Each number is 128 + 32 x the weight over its row's rms, rounded and kept within 0 to 255. Layers, rows and columns count from 0. Numbers have three digits each. The size before them is the row's rms in percent of the matrix's.

# layer 6 attention value, 256x256, rms 0.0663, rows 121-191, columns 64-95
091:174122101106128116167083125076141086129145140120064073122106101124090175143144148071128121126126
099:129121126143177167127160119113164131007147136093136127195118123144143127107177144071172114083139
091:170104172149143101123072089135115115101144074151183121155103113116218168130068068159128130127158
103:224070109128156143156164121152133125075132124103121136105146175105115099083156131073221100152129
090:198137106134173212151095171116168134161153106137185086130162103108082101182150053105115112074119
096:224097148128078132164135102079126143087190097071108147129107111096160165089103094092115161156125
100:145148069095111120075119112133087162091163114122149130136129106114080103147099119112079111140072
102:133176083146156109167164135142101117157076181180092111133093072159141111135106078175121089119120
113:115088095157127101171140133167124143103116144131110090140092122121164146144085227158163070054138
098:106135116102153140085196114142118064146126122107142174098142141108077089085131088151085135134207
102:114142110069112074145115166168135165131197167119110108092133149052156178145141067188107123098134
108:058109113110118083091184099160092135160104162141215119161115139123112205159131176196172126111137
091:154140157158155137126176152158143141139131135123091087108098120112200111088110151125123096136180
103:085169156123144085153135167080116123126119157144089163149136161141176095197103142092089129181115
097:180049105094144146105074106138078127139145142145133087163027117125113094140157145174109155087115
098:131119144120129147162055104178147177154094092117101106147087120093131093145128140130091114118155
098:091150131154163120145156100134122084128136136088201087145150180140148089111125112094134122141136
099:114108187132011114124079199137117166133203131126133127171110103102098134130094146185144149110101
103:154135104161100081094067102135134149115155130122124086144160098127158118151172105089112160118137
098:179160124082084059109166078106122143121093126135103167087102193155149155145136162141125121129150
106:145094151121167108140097072151108112084142092068152102152100077134110116123130201110185133130133
095:102085146118101096093092087124096104113146070104121085095155179087219108193144141103145120111161
111:123128126160093137143102088145097178113090115180112132117110188131173107137116144090080112101171
099:136123148128153082160114129125204101111109141120126125132136088121123109125085127131125136080133
096:134114133084143138145117157136170134120118108123075077090113085136119114103113139126161130101071
105:093094147027150094083137149072126119084163085134157132102075117188090153160104109139152123030066
094:166177153161144165180083109097109165184087139110193154167107094203199076142096089128156145113089
098:135128112167102116084153113110174123144085116096069100101101133141125156119139122092116095119047
099:164115117121155159091085142181178091089130099159180137076116082111121202076126117104131162093165
102:093110134106150154149152114093138137175094204127139112104110126101166116150112107107107152072100
106:114098125122079159168118071119135193125181117091164131105162106107181017139093159122147111151144
101:140127148120143145097029020113115222167125128144096167097176150152164106126138091098080175127127
104:137073096137148137078125113126108109151160204120073124164186154074180147094145141063089109170138
108:105159146160141091150166045156093171118115110115123116099167130128206148131124188105135163157138
103:092168107099094111103166126175109121042074082115173122170119138133114149142087125187151170130145
109:093172120152142084133164125088126146181111117099049119122148124146119152041131134160151130115130
103:137105193137125145105174166101134146145137149117111210132122100069121122128091164145125095116092
099:157182130146154103100213170103142185188117152103091110158117104125099125141139172168038125144189
099:197198116082158118111109107105107149104137165128112128114161211147121130109159143109126113166131
121:124131127098153136119165146122102111113081132138150203120111145096137138115131174206095062150130
101:117162144106107136077084091125156132118147169113124135190122126160176135166099083183104166164152
098:129094126153151138111074172176110124070083120140131128130090140179171112113148112127145129135123
105:195186114117148094115152185168138065102133156102114113122166058091144113133114093130135059162110
105:158132113141120191137159156124130173127114097131085141138096213136133121123135120159114127183141
102:174165095116115132171145120116110142080111078174136100148104145182157098139146139128127124173133
099:132079141151101132152113190135104158176141104106159196144149133090095175080139076180130152102072
093:090139123096145139120062152132065094088096151099145093112112163099174158113147109107094127090146
096:131080098100135198115110152091133169201117137132168106100117100138116139153081141141123181079147
100:116184160135171071141111116124144115151140130115062125152095140113083076160108101167065169139114
104:158117138061107145145112103126144191081170085143123163174164128123079135146168064161092161110086
109:125116079054142098070215139138136090182108141169152201158123152115190164119126151118095140129107
102:208104106119150169129097109100105120120146162105182102148125102140093156162111082091129074140098
099:117165083125084113175193180131191074072081106141105155167133160143111112194134114113105122131138
104:127121115151101070154151163117131129145108134141176112110184109127113162204124201086121125155148
103:164076144107114141183062134146069094058146175099096152133172172139148156104142155113147145113120
098:157113114136133114075099135120131160182130184141144137089164079126099100104157112084100117092111
087:154103133099075182074108176163144115116219154153185130116148119142168201175142170155071081107115
100:132175116126123098174134132094116096096096134140102135178116123146143093104094134096168098140153
097:154083152104102154146110173150114135091169085124125108133125158196124109115124209141113153154142
097:137151125156191067154145155084134152150110103085104057132123148138066128120136071157098161159081
105:144094132128166090106158102126131168140123145181182149133108174151178110102099143154126153095104
104:087121151179126147143143155156079156155232122079162144109103087151110144164138121106181161114149
094:161124139082167159152165116147166166156079158118150161080079093112078141105106150071090146100123
102:185151134094168142107144195112098086162092140106141168105125123085044109135105150108145142179192
105:122135131131124118072143163181161141161095151170112112157123154172166136140090187117156103182157
100:147113131132078169097153128174173141149158104110132165166137104167118140108137112106156119155100
095:093185123147142131128094126157064076130154136156172101097101161100112149093169116156105077095158
113:096156146116140162189131150139132071162119152180111160138089150123112142144074169094127090129077
104:145134098167126174064158120139117115105045178147136095153038115147193140164148216120110129145147
097:129135157126127136156122146139140061082136072178166165086118134091147113158147123189117136146194
105:079101176066127109154127176111151136159055162105126140147089137111100143121140150111105106138187
# layer 6 attention output (transposed), 512x256, rms 0.0669, rows 185-191,249-383, columns 64-95
094:095143094192167079086158135136142140089135166135093112100124148129216166164121090120113156093149
110:111110140097132133143153085100101141121102165100144128164097123136116124134075127106139137140138
101:127161135174183104145092150111100139133126117154074086128178099089073162122113166165130126085119
118:142140142076089099113066221096159136105150122148083098139099067110097119123125100097134124109107
103:115162163166171160169148119136166065131100191132164116151093130229128134181095104092138154132136
101:100151163100136110133130105093100158093105129095195119161146139132181138090123132167078084158147
107:086114164126059067139090100132116176148126087123135130139142171074157169097116095144146156071123
101:088164141125112154131085110096122084196136169174111141157166111152114111118138126118127073134105
101:143116149110157070128099147161075076157086083141127115140094157114121224081131166181094141120149
094:045077080096071123168152150118168147126117152143154146136125133131185074160049076166023139167102
097:110108155143124141072165072105073142083088133178121173150085156175148152151118153141121163165066
096:142162144088106138128136122107125177099139109141086087092133148069191125105138152096153149093128
105:156101121134145145161096148161096073186083074158137133130117117120121136149132069106153123117090
103:176133093093182142125124091145138062087110173151084126130067091173063112153142139124143109172132
099:145146174126181161127128082122067075168074118143124110122176094082153154105094090117150104116128
109:154112112093127146126061107163097080125037148167127139075120133082098186154096101155094108155119
092:114148135109115175124094157089091145100147136081099157090095162108147089136133105124216129141154
098:193142155193145158088110144139123175185110150139162113110201079094084171187150085199178143115100
096:158125144154157069084119113179094124121135096138139106108084103112103105144151097125115172099128
100:190107092131069082143134131137165104174156124191111054091126189132142176151164083153159167058131
096:108163144092162105188130096142119145132167105115093089099111174099169089081142131104225089136065
102:165147121138166115136173135108061180142142112081153132147120072149170135126183141121102117164090
098:094106132156107087106145158114148113088152115137110108149148179135123150083126109129160135156172
098:132086161124138107115123125141151139073108112140073119137123141138162148153094154125080116107104
100:167143117095117072145147149077129176120055152147137109152101157179098128180121052155139178106146
099:127089186113158079114149164153135118087157151156142117130171140136129151105107160116162117080109
093:121160100141140135156117091106104100174140175101106087111129102146133106107060124141089128174062
103:118171126106124153136155185111138118173155102126163080126109110161137162061134117175150208090155
096:136127103187122112064104161156135071143113156127136156125078087119153162143137158174082109132185
104:117169177121118102126115053140134105147162111135144134132095153109158151097056123132149119135141
098:100153115116099147129105070079118150139166146155127082167131070146176153115110130079102143119109
096:111114094087090146114133119168094180144107065119171123089105134126141102089137105115168125112120
104:121153129142094127164144176184120070168125121099127172141110133085126113232168134156146195158127
099:183080151118073151157154182108112112109180147145082117132157203184147131070087122169100111109181
097:087139111105106124167172131101139135062175098090130096116123135120088127186164125158081125133085
100:126125177122137089051126171174083164082094169126177195144105138148137188150093089171143224124148
104:120139084162120135145154088170077119109131117161126158111148135151144195200083128116185126090065
107:191144160119154168142086185105138112092095129150124102108093118132162099141077186143115141047087
099:158119135150178114121128108126119123118101104115099167138081153128097150095120121116117161123171
101:223098101143112143160155106094116091106116113122067116126103115050145201122149111129127194097083
101:182181105110114120115113168154162149121073066178164135096133118106074147140074103076157130104182
103:066134142132095080109126129094098123100091101113116126153138132081092125165077144145121157091105
103:196112145087096131145149150161165092203149116091120152140138104130043135075134139184165144190148
091:122108090121151140125146132105168144176149099148109120133161122093165135084145095078096017170112
099:094118145130082133091098072145156091167189102061147130133147169104158172156165119102157102157110
096:121156105098166157166156125198183105177122190114067166109151102140121098068091093099112141169175
111:142186157130121158144113135156123104157151141156126108146099089129129116093128141145107107112159
101:114122109144166118105169097167108091089223147134090105151113056175162123128165157124139134175182
098:149124130092173094167110129073163060155223100150111151146058076154145135163179063137103119103186
105:153087139101111138090056129052072119109151099176146134155178170136134172172154101167135227073133
105:156145172087152119140112093148153191103144105181157081121129113106157191170100149126139144139141
104:137149130099134072193121102117058092139137185169144117152161142137103098157092169116208087122154
098:148089131148144178118124122129131142107080096108132133148170122127119083069104086152156179168155
094:144122120125121099120105159159147139100167154152153179137172094132083083118112112113060138108110
092:169131116134103125118132066160108135138183124088153164131090169112157144144073103138093123142127
096:128116123122100148141125062128084127147179122098105122179078090114100114114098109124104114128160
097:121101137223107137121086155148167168159173146121143076161135152137114074083092090080128115143233
101:121123123079119102129196124115105148124120174110173072099145134096144155142092181141130073119146
102:162156114091079064149151120193060111028206137110116135115099143104085094147108108162122160153136
098:160168133101111141153146130160125128095103152145151145073141135098148178198087152095090082070112
105:138129160168153128168079215174133151159117175149116132142128108108130168154165089096164079084121
102:122131110166192172182150122117138153122070173131120160112149121076109162131111138120126160146136
098:059084163132128146127110082097127130122158164121175104116175106095140151120122098128079174149099
087:153164132179098092102118101116100142061107124145164124151087147132099144078129148148105162115164
103:138101099121123092164210082155102121138089135137110123132118156102101121154151087158108079127089
097:127133134148144185071105098067110115160073146123090117139123128100115083059094136147094121132069
093:122175157102124181156116145143110076186198107151103083204093172099118095109107139114193137142143
105:116130138119143133111142101204186105128137086089103080170143174120103117112102113121144132124105
098:173138149129140137120113160081101156110121054111125086157103126121155161136125106128232099060153
091:057072112151087116149124090122109131178140123176151145174089108156131160154087177075130157092162
095:112149099063117199070127109081170156081092113104164076129107152184151128116127096092120144146144
102:070156120095108079150081162141119127083161133134191171122115183130144156153111152135164095102157
099:176139123147082021154149074107159091120154117140116131133114160166182165124151123072101156072146
094:102155133113154087127148103096099160091040092117124106112192088136175121133116142151139197141062
106:108148127125144081117131156087160097101153117088112152176106113117104148152100095175167076106145
100:140160147151107063114157140111119158095116125094133180132111118211066148135141084109091129085147
094:138168099059174194158189127122132086175087122134163203111130149111130100119094106162178131069155
097:137199113152140147129155151118067117085151106234173086133066118153162188140126109117104149120056
100:142138167168087084126116146118102113142131085149164111138147091149103132182181184076151126150128
111:143130124110129146105170144112196162169186108149133076114140112135072043115122111025171148112104
100:160081120132112125128168138083138149091104149148123133143131107183155178125117122111092150130082
101:152154143085122126152140099110128063029155129124148124147072140137099101105164136089106142137174
110:135120136058098224144109117107183157125159172109120177176161172112207112083108141159143099101175
091:076119114142168149124104105140049079128138152116120187189126106125053084064159135099078128136140
101:143154142123079121149097135097132119076111108130151153091132109149134141135114105158058105082162
093:104212085100057114103105102167211090138140118072112185107167119074117123148108080108154166161132
107:166184123074115140139158145120106142139156107138178142111162072173170107119055111140171143147070
096:167144075141097153133172179131079154112101129107116129137146067124068137124171111133169121161163
098:079145162113173193088176056141103122120094122122105143061126079136199149091135177122169078164160
104:074091082072109171092098158108103133161118066117114160154077137094121123121104063159164132088158
102:121099112127118120107086131131140113121114168090124096190124076136095066083104128129172096134123
104:166152119116187087152147113140117160132175234182168161112122147099149151210106105117118115150069
094:145152145030144132184148132135186139139095130096100120101139122181115106094152104120177146129056
108:134131144076121170102138191127121105143120121076110114125166139155099115200108124123140137175088
102:166077117144104154105121155184117070113137165137146081102114166129114150140167119123111120159130
100:116129105148097098145159132080139136100095137133114059145175145099113146163167153152104135122177
098:144130146213145150179124094091144158119097143141152110129162105105110122065116079105149124123152
089:104171086132117059096164117135173117050114103100178141133116139085118133120142128108107140123126
093:136105192100162128115107217140079167163084159183122123131152115110172126115132136111181142099200
101:120094118112107157200161080088123098126148136125082094100155177144158076129084158126095066151068
092:129121145110111102119100158091124121103117123105135152143112128131111085069162154124107029145181
102:052147110134116117122114104100211151130139137122105191160119118143119155154203076104129173219165
096:092188083129113073158160137143135088149115147136171077107120107096178125171128172131097078115135
095:103172128123155131138116131102116159082136113112177121145136134165083096188119201151181150135144
101:101085120100170159146114129133037072101184119123125145176118145177141080145088114122124151127119
100:208064142118185168149156116129144143116192163154115142101094172132168152051187082088135085182114
106:097125117111161108141113167068111142064081117145149160117157144120163165170162106134127134068127
112:162161135102152134159172098171118159128049126090098082136115092159101150138120159156142159127134
098:124075162138122149113077110134109131083073084232107154128133168127131133094064088153176194074078
094:145100142164054150095140147131087063109110094083160116131084107187188167143114127141092125070140
099:126094121122138083125147137098164138139152126162100133107153135174155117141146129115151207155148
099:118112155153111122152110176133086095145067116098130149088138163086089119141087109056116069166075
101:126096157131119139136123104094098140135095123115124131094169198109115108109085207134144143148133
098:111179145148138139186181160163152163164113172079113155109139110121110130142113208100101131209158
100:089106161154160053131094115124161062100100154134129151140104140129089136100125140114155148078108
093:098064143175128132060103103139167149141140135116121158112117139080142163082113120154050155069071
095:134196138081127092095119148114154143067194176092087069137086141174118094208108174114148098158112
106:136141157158111143099132110108176080140158149153102145137044171138102209173103142115145118123132
098:101103173100122117098152093151145115110092153138097118117129146082116100102198121156173104102156
104:155109063083147112128151144152120104071077114133111130088207140153131136137126159080170080070130
101:106112143177207131138142118106147113125129108141137106143050116130122148112136194116093140132076
106:109161110196101209196095144156160111031147107105118149102129115123058136147140067165158099148117
104:085125141121124162118171136090149152126045096117109143167111154135150132161133177161080103128179
099:095069191117149143105160083113094103191156136161112121133093117108099126043142118190173160160122
100:132124137139067132098123101117166123068174087059123131184098140156110116114110138163149147112131
103:125139124149140089085185151121145095131148051172133087115115138186152056144116156113136091104133
101:110139144088080073166170155126169136075069147146059112144096157147092130160123153148132108153139
093:113125106115128194146135134143142108204132120107074096106146147132097090132098131117148173077156
094:141090141114158183092146126064118220168158115153172161122152132160166159160210147166084174119175
102:079114108143116150143124135132110099135142141145180169081145141145147147138189106145120176100169
106:127101145115140132109116107150093197114148145121137154082107165183167141119155168102149065103128
107:121150143165129170134148134095139142158132205173115145137067071084085117108134170131134060129143
101:125112104087100114140142096110147126151150137144103122120149178134117092131117124150093143098137
100:127103093121122177094108155107110108061121126077119140122199170123154105130153089160136162186110
103:077051165207139103188091118150157100130145115133095143101117132132188139164110141125099121105127
096:123121132154090167182128090076164126134104113141100129117126082165080100100135115117139156135127
097:092139125108140168126082155146074159118100125162099086102118137072066142169051074169143089117101
095:182119103046138187115105145191179095138121113127138174177093117109135177111123089145087129132125
099:161062112103085133132153087110166152069147114117141100138182150166158101120156141105109102119149
106:099034094128166120131085151104141134159181120138122136116190161092157090127097105168141148149088
103:120172146120111113162110077141078123138114164104128121173161164113120125076146141094157133135102
110:145127102144119150121119089121180143146142125124126143091183118163143114115063150130194110141110
# layer 6 attention query, 512x256, rms 0.0798, rows 256-385,448-449, columns 64-95
128:124128175133120169177130105120116145107099183049087166083067169106139100138082130177162081116121
111:098117128192140118103115162089134162133189097123140075092113129146145145053126111071152117122102
112:142138102152139135152111119145076187199102114129112158118073090166142114161211128057131158088163
098:130130132135160131159112170133125116097182107104089176094078132081204129192113167119081121119179
102:132134126075098141149106144135185126155153040086128060089129116115151102082134122180144113144143
114:133128181116084100125143178102137147144155127127130140137182166145147134120100099155121117176081
107:119150143162135129127165109144125169181139130142123068074091116151102139114201154070104170133135
098:127120131122156109160106124149107120134115158170131090122116129131123164075171126134149172116117
100:106057127151093126166148158143170094071132153104181162174134129177111132118088082144187130085134
096:177151092128131106130121207156127140157107132179118159143163077115149161115108141102133081136123
108:101131119135138149156138149112057111197115139051122215145108121130084140192060103106105147170126
106:120099148139111192164174109106127161083136123108105160127108125130053150158174130056102137163122
102:115156130068153180112049049092139114066179137150121116182089140178112160102094098094179041153134
115:139110152143165152179078147089183103134123179113097082103117090152133160169141121110174144149071
115:134158116112131126097125134230113221128118150129163122125131212127110163218131148120190113113156
112:150082129163084084109105113125106131167117182108107135172115072143163142113136066099055163142130
111:095113104109118166158145167142129128148075115135111184096171129116149157126121145101080097109168
113:094215096140074137119107118105135121161136145121135128115153172182081109105129093117117088111129
131:083116169169143128092138142137184131153127167163118075080114129100151145098121189137110124074168
111:147099127166177127150099117065101148138140112215101134112074151124088132099148119085130187121156
117:174077056072136113128163126151171126187155131145139153160135142143115156110134055128098097159110
112:141134101122178178148112197178192114231142108158115124142092138144070099139132108135158117090101
112:125142117104140118133122128118098086055083109105104111126164105091128117094095167126063114180129
112:147147161099132140144063125140128106094101052124117095122174169110116160102108160097153113163110
119:143058114090115090099100134171116135161147132123152083135096143103097060105122154121141089087099
111:135136108111100138169123112122117211081059118055097081122140109078138111156114182082128077142109
105:101153149192182147031075089124122123069114134125113157143119086127146098103153149171175108170138
110:130157091092155151112140133130083118148062131143160208135118094084074154178176115117127182153084
109:168220174115161109163157159085119118129176147128133173134129159096110101125153153187162097102075
111:146103115084175154166147139135202149143140120099143177136136157154170135155102138160073064080076
120:130164169156140101104187126129101209149166139108144085175138107152174089114124070151146093126128
117:169121136110131244180185136139171140125073096176188139094142068133134135116134071123135130104092
104:056117157132162095080130050147220166138117183074161167151169126118120130142136133127122143117164
110:161157122110085116094100119140152079105146114181135113147131110135154162122105071149165087156099
104:144135108127136124157176136205107160182163078137141104177142153140119112113199070065164077097108
107:124075134186176134147164095162048169118152117105074116077108125106134114101143165065124152143111
104:100102131117086088079153167116129096114191145160155081097170090144173129175104163207175082156137
104:156078092126129086166086131183194167088145071116146150165105163128170142131104187108102163086186
097:128120132118160075126085144145162107170139115157079144161163146086153088126149054128160145087116
119:128127064119071116126123153181111152097162082135119116117099144118116118169131135145145153115170
113:133150099107121152122130097112159140125172143163110104106078196154087146083122183066081131169127
107:080172137128149096090065146129146132057131086144117171156103075066111134114098150150115100133126
114:104135152152129096147149105114132114066163156136092152105109090176111136118109133133171083104095
114:138183181081107166085105090124101181128102100124142122149091072120060130145119106078098194130171
102:106113113099143126148133129108162153162061129098129087155123068105142130131046100073117133125155
110:191157160166086114102116102108094077138184129104119070111136091107161145176171132113165072120084
108:154143112086138186089085160110090080128215120079126090210143203129135107098105133145083176128120
113:136111126079175054119174162175119154189105075125117123114163133128170138130185139169117114154131
118:116064080115073075171144115169123136108165147162130131110145107130107131126180124100124126125128
120:099098123150174134154159107108137099124105106090211186074168177094115072148119171113098115134102
110:121115105151166121094041137130100162104165133108127119142126100142192107126106108124133097091144
109:153167145095144122112059168086119138106081121093106070153155107088157100119153146154134132114105
118:084097117129107138125149133169130216137108072059116119124194045138156174134089111109114139119166
114:198108169100115133085106096133096097157149042141152058151133177106121131149128175032126085140107
118:141092149141028090153127057152110134134114109105105151114116093143091116114150159143130095142100
107:121164080119116086097100185128096172109127155136147159149151128134142131085081133105097138192126
113:196051121118058168119154118126116168131114112112174148102115132133144059159072082106129151109098
112:125160122091154098103124134109128069087197163175143071104124162158070178162130145085106117109112
112:104115147205135120167157117139129094119126058179098117146094139156101100112157168106176189161127
116:068080100126104096109044110158140116137073191142171097089125111194083106163142115102158151146109
108:140147153081073101217090154122144131117108142115110134113173137154051089151112086124152112111099
108:121148175124099138114114111148133127132134187109129081160097086134163113097162129122134131103123
115:138139132144147099129099109120171094060130121165146161147124069138213126132117139086104122113150
110:125154115124178149171107140137110124129153145142141166176152106094158150148144151168102126132093
086:110110077121128147124105078121179126125059090083133204117117126119153074191142085122115087109136
079:101115113190121134139152169164059155107079081138092181144150189077130140129148192102093158088127
089:094134141103123167124205128103096174129102127202102149140168226121054116081126211137102175150116
087:116145073125073117120094113097147094141125090111178135095109135161100156174115146136033146142113
100:153106166153079109105189082180151183120174113102117121119081176088117108160117119146171204080123
086:180123156083167213130188125150071146132148109095172111089124120158071147157116088094110067139099
085:127109089128131134125131136076112132183145096142152196114117130124111139104170098131135185156112
088:071083145178074128099146213091131127190133154122088129126140134140099128113187070132077132139136
088:161164170130122220077074112140173094123105114141149135101123116166171125130111124084148129141082
086:177172108086127142120128104152123112110102172188156137133095132068191142108165145143177118147108
092:154115134153174081100129131105123118109128190102102127113156157111184153146128078125149106108144
098:155116189149177191163130126116155089162131179109136120090083110131159148114191149124151125124072
081:128143099154164193146128147127115156141094148186180159173135095103085092067117166062115147138157
093:145172150172128134148117097071102134132151123142062091129141059136105150151077157107094155140161
090:141130106113121177140125139153142193158146107139120084166090088129163119130158101181137134115127
090:120132191129139103091212089165118156164170155174152128146149154149156148165165142057099150135153
088:165171124136118109087131156127110112082158159141073142146099109115112145131094104144130113155138
094:132160219075136102155093119099105092135174129163149148109114150113188158160141163176147139163094
092:133135190181130109143096127132137143123127187115108134182103120157096130120165172157128075042166
084:112086157104122079051120137102126168162038106165171164101078100170114114195148135090134127147140
095:093086144156132137106114144122127140166199157069098126125137146115162107147169173174161107065140
092:149172116158204137105118141125147139142119159090194120186133058139106132158169183125137131147105
090:107112119109077057119142162133122175098122114197140063075118123142118101126061107110140132047088
094:120117135100073145084095113106134171119115106135145113104099148164134132145064064104184102140092
086:151174122155142119175113082110140114156146144109123126131110129134123163157091099107126131133174
092:114147124096163093161139101146128190123084103115136138094120142055138075123158069173149092084074
089:110179213047068114150123117125125077109054070118115171079153142132102109115150138098115136154107
094:104139074153110168106158157190135123138094080115150129141078086113096088118077057130119136131119
091:128128103088050106186149137156102129095131095136116122123123107124115090127143125162129107105192
087:163094101078093163146116112089120115089119092116079192122135182106172122133152138125115102100098
087:115156138094135153067078096119121134091133124149127102088150104145129143159126124114224158061105
090:098118199137141115072135149106201181120126105115073100163111102168081128148098127159144163123116
073:049127124085127147120146108126194089119082105153131113136185129128121130137121152122155140188159
081:158131122142080093109111148080150117175114165064121144109131187103132130138164070160117104140111
087:128092135127145119138193163117078165085093149158090112069124195061140109174136119116177105074139
087:093126199152178088107115102144112166113153185156128146116120108080116152131094174116096177157109
100:156112132151171142165166158088148177094140133056106106112094094140081096149178154182204113146110
089:166097138166159136135106149115169167135128144058085095130114132134116132155166159126146143153138
078:122141076051114164108112128161132108133144180149128141093135119091120134127093100149129120147114
099:116151118145109184111168157109104122101098101184166116131170169077174135088131071157094166122145
078:116081085092132117210156113144103076122127075085121135155154103106093108132157180136138151124108
089:136161111134119151133155121121087190118112201149149122137148133084139153117103080068119150090155
094:153084099128117200135097113132142165107126168128113142140149121160150101130117122094151065137109
083:163127141099055060126096081162146125135128099146152142140136135106107090113190113112161121180057
091:098129164147128123161094121100122144064127166081109157112152114120122115112136122159125188136145
094:112101135137126115132145067127156126166096122074146111126093106090117150203100107080154099127162
093:086093125143166107135196124115147151126119166147135141148148124133186159127168154144115111094142
085:081156086204153100148124109107151122136144159205109112157097109188150098100139108093155132120121
092:171131103122069117129150143163157205130094109079129147114135093092158113123142124113082137094108
085:103123083068050154086134161139124153114095121102120114118099192112102177144065125084097126148092
090:113137139147121128091113127115185143108113088173104140105085130124099156198107098084180140080052
087:107108134121168120145127165123101175084106072190177148152125149145112117074121160129117180145153
083:131124171121161177138123168107087135111103126078110141100059089115074153047139076172116150199149
089:130139100100135134183141091065155087133171098170143111170142098192110125118182108086106107177056
087:101124155112132151124119113111105167149119096177153132133114158190114084103117095177164190132148
086:177133112082133160159106100094166067139091127185122170179181156130047087117153169083094114109127
091:134142099098125213149116147041122083106126120156116104078141140153123157160149151093092098113131
095:122140189123078152138116086062084109154095118123117112111098121183179163168103117115157170094200
092:151147135087173092239159141130084120081117118141114101178109125072143124078161166104161144065168
092:120164126128125074078182148146136157157061108059134157152056141110128114135128112101142120153147
095:101151121140062112090118177138157139106094146164136111145150031157135125090134131138164097128155
090:089159104067142127150193149167068136102141117182110092114190172108181182171173135152115116120148
094:097102189121114120163138102103178139084139109112123110143168124172074090155111135129187138083113
116:103174107134075168146152128171050161131159150145112039124174119120124104150150105089108130109105
077:118129082186098151133144140074139165162123180105120180153114139066076096111096151132139117131148
081:094115112105103178124094098133214169105127133145066194078096082191096133132089145120174061132075
125:111159120119163137193105165140078120144141120122150115198086097145213112015167161180117103156124
119:155111105071079138124104161139196104125092081141092098117094126089126162117121134131169133103073
# layer 6 attention key, 256x256, rms 0.0829, rows 128-193, columns 64-95
086:099157151108081126130088153077141067174094155185063176153167076112103168100112158106146133112168
094:065152130078093138137078122128122123158191146157109125152172145118146135106140139129142199167175
096:135137106114134142117132168065114121051107188147169104112119146115149131197170130139131139128060
083:128146146109200174175102136085112135145078157104141108163146132150161156156181062145136118170135
101:109121182174151098121089144161113129078144096075112083161131126060051201104136140097114070151098
105:145160103156141139168165073171123113122134099117114086073184086104126173154137111066087163145194
094:123121138112119103099131183066168136170109149111116131139094155158040097109117100162100090201135
097:110130157139122147150097197128170081160102107147102156122112158103097167110102149084151094134153
101:137147148100160101172104105101062121098140151131125085115131113153153130136138134111136156180110
101:154086111080106102119124125123119181119166089142156122175148145116114114156128138032106131110180
107:106112149166109142117140120105110152117187123160100136144129101113170135102106099131120132154152
108:071127160155114112131144110153113148110151109150119093060128108148138077160126124151153134113136
111:141157081076173154155061104142154112115112120117093116096148136158112116069124153119123120163138
110:093132116110131148146109103162141096127070110121115122120140100093128192126104169087089074101156
106:117118145104144143105124134099172157114131143167144206129150124126137163130134168115099136103130
100:168117227119113146174112157142156117152137142134086125160129103087151123158091091147157137156149
101:137091109123132113104141098085140133062145122141164122112136117143142118166168123160128148150148
103:129151133100164153082171128108178162143152183076152146132145118130146102088175105146149087128105
120:121089128168134121186151107170110114167100136122138146143109099145090076079127197132108119146153
100:119161138051116117125148113157117115136046115112128147074082164099149130164111130153120079086140
110:156136084172081146164120107043177094121102081142085172087118130196127115200164196152130129155114
107:163059138159157156102146039098071155130166153181081101100140098196113099136155113165078134121147
103:066123148104118159125105129185126136133113118089073115148090125146131121163138139134132148100136
105:059192050089123085091167156115149195185120089118093108140097092137172164159128099164112132152102
107:161092125134057162101164081103155104107124091108114106082125203084129134091150068167141094106144
102:073157117075110163117052153068141156076115133152093136163152066120096126154164161121154168184159
098:183098057187128120179159124121124121104161123111107150136127143131124133135095192106125065094098
106:148098106150131143130127076116099134044162151126158125184124091121087205117093169167141150146104
103:055153159127121080132134114106148084109109067077132165184041175126138118084136129167110098089189
105:093115149145139133095174158149116119092090077140102168077116149113130128146177151113136152180083
113:201066155165132059064110155131118147116121080132135108188156150168112064172081185167106118143183
115:171128077137097177114172134146144147128145131126082069075136121115107115112125128117090141094144
081:079088085145127113152179183103183129108161179182087120105192118191132122099132128147104106086086
110:138093113104140170193132149142130181092118143107151095100111151161136129143164139119117147108107
095:146143162091119179121142106115130137104114095150151188097137159124170116206185039127117190125154
107:109086120056076089121163165122115174110179123148109083161082154067095144143210162166092122060044
103:151107117124130142116140060170124153161116112109137129112109134112132196094076097087130159139078
108:138128082104085160089121120085143112124120154122132138111125134143102178124128087170183131117166
092:163154150106141113113107125108137161115142114123132101125110153039184164105164162105136170155175
115:129104170134152155120133128116119100145155091137070119181088150087091170087173091113125167115116
104:167131129120153132120172105177138135144105128179142112137156112113057115171124118128144168128131
101:089103102093129185079117132107089105077148095185147095141130098097093113098126153147155032150171
112:124114110072089137141139176147114126113077108106116192186108180128126125150150060129139157138111
106:146120081128132077107110051150117144104102133091100107194183153127181175135081099163174168127133
104:156163161151149107079084132134145156101132104100115164152130123083094122167100093092048211098115
103:086070153160102134142112098131176169182115128079181112108065123102122090137129135132083151093135
104:111160097139144108132172077154091109160153104151112167152140134104085156154142131159045139139168
109:090136129145124185121092147095104088072110167146180129159122173155176021118131145108148109097124
110:152099166189138161130101122036132149169107095119184115147123106157131085108124111127161139145151
109:160074145126154153087143141165091127131154098089073069094127126130081105140168144161090165086080
105:118135199133092174092088090139141141151203111158126128092137145103115111136098096126113162106204
103:140128169114169094157154116123113144125155096187172138081091142098219144103137141225097116159157
107:112104105154159135093111164068128100125152148136090126067175154136156147124131139147089071129111
104:130107103077176098098161122164109139147124156135141133161144116152162145133140162157097121142155
109:128098150119153179104176182086171095146096093153136150144095116081113104175101152123180140164117
104:132142079139073195154100138158122104123111124128106070104139184094166158108137104137129146146153
104:105104121129128094118156114137136182171137075116144170107148110156166163122180060101142151151163
114:152084116113112140115141114093104143100145107118192137116119147103113175107100125137152152125121
105:124127135099152132090136179146121157170077091148151135105093120138094139121155117163098130102118
110:164152133108122162081115132125116145130099101166144153109099082068132073083106128115117164155108
104:118117104168144172112076145232164166081128126131098136113111098160171104085111090104140146142098
102:143090111107141092149075158103133073141108165130182111119142081083108118117117130089117167126136
112:154084123208125161120157145119151107156124184051162084145111145074145106159188098136143144166131
116:144134085097169106098112098133108108095150151123132124192179093127143174127117114146118146110124
077:131131126096114136157104165184133150095124187170118122070152108114112142126143153110136133131139
096:120117109124101130060129116131142121065177088146181133143128132133097095121114070081119082135162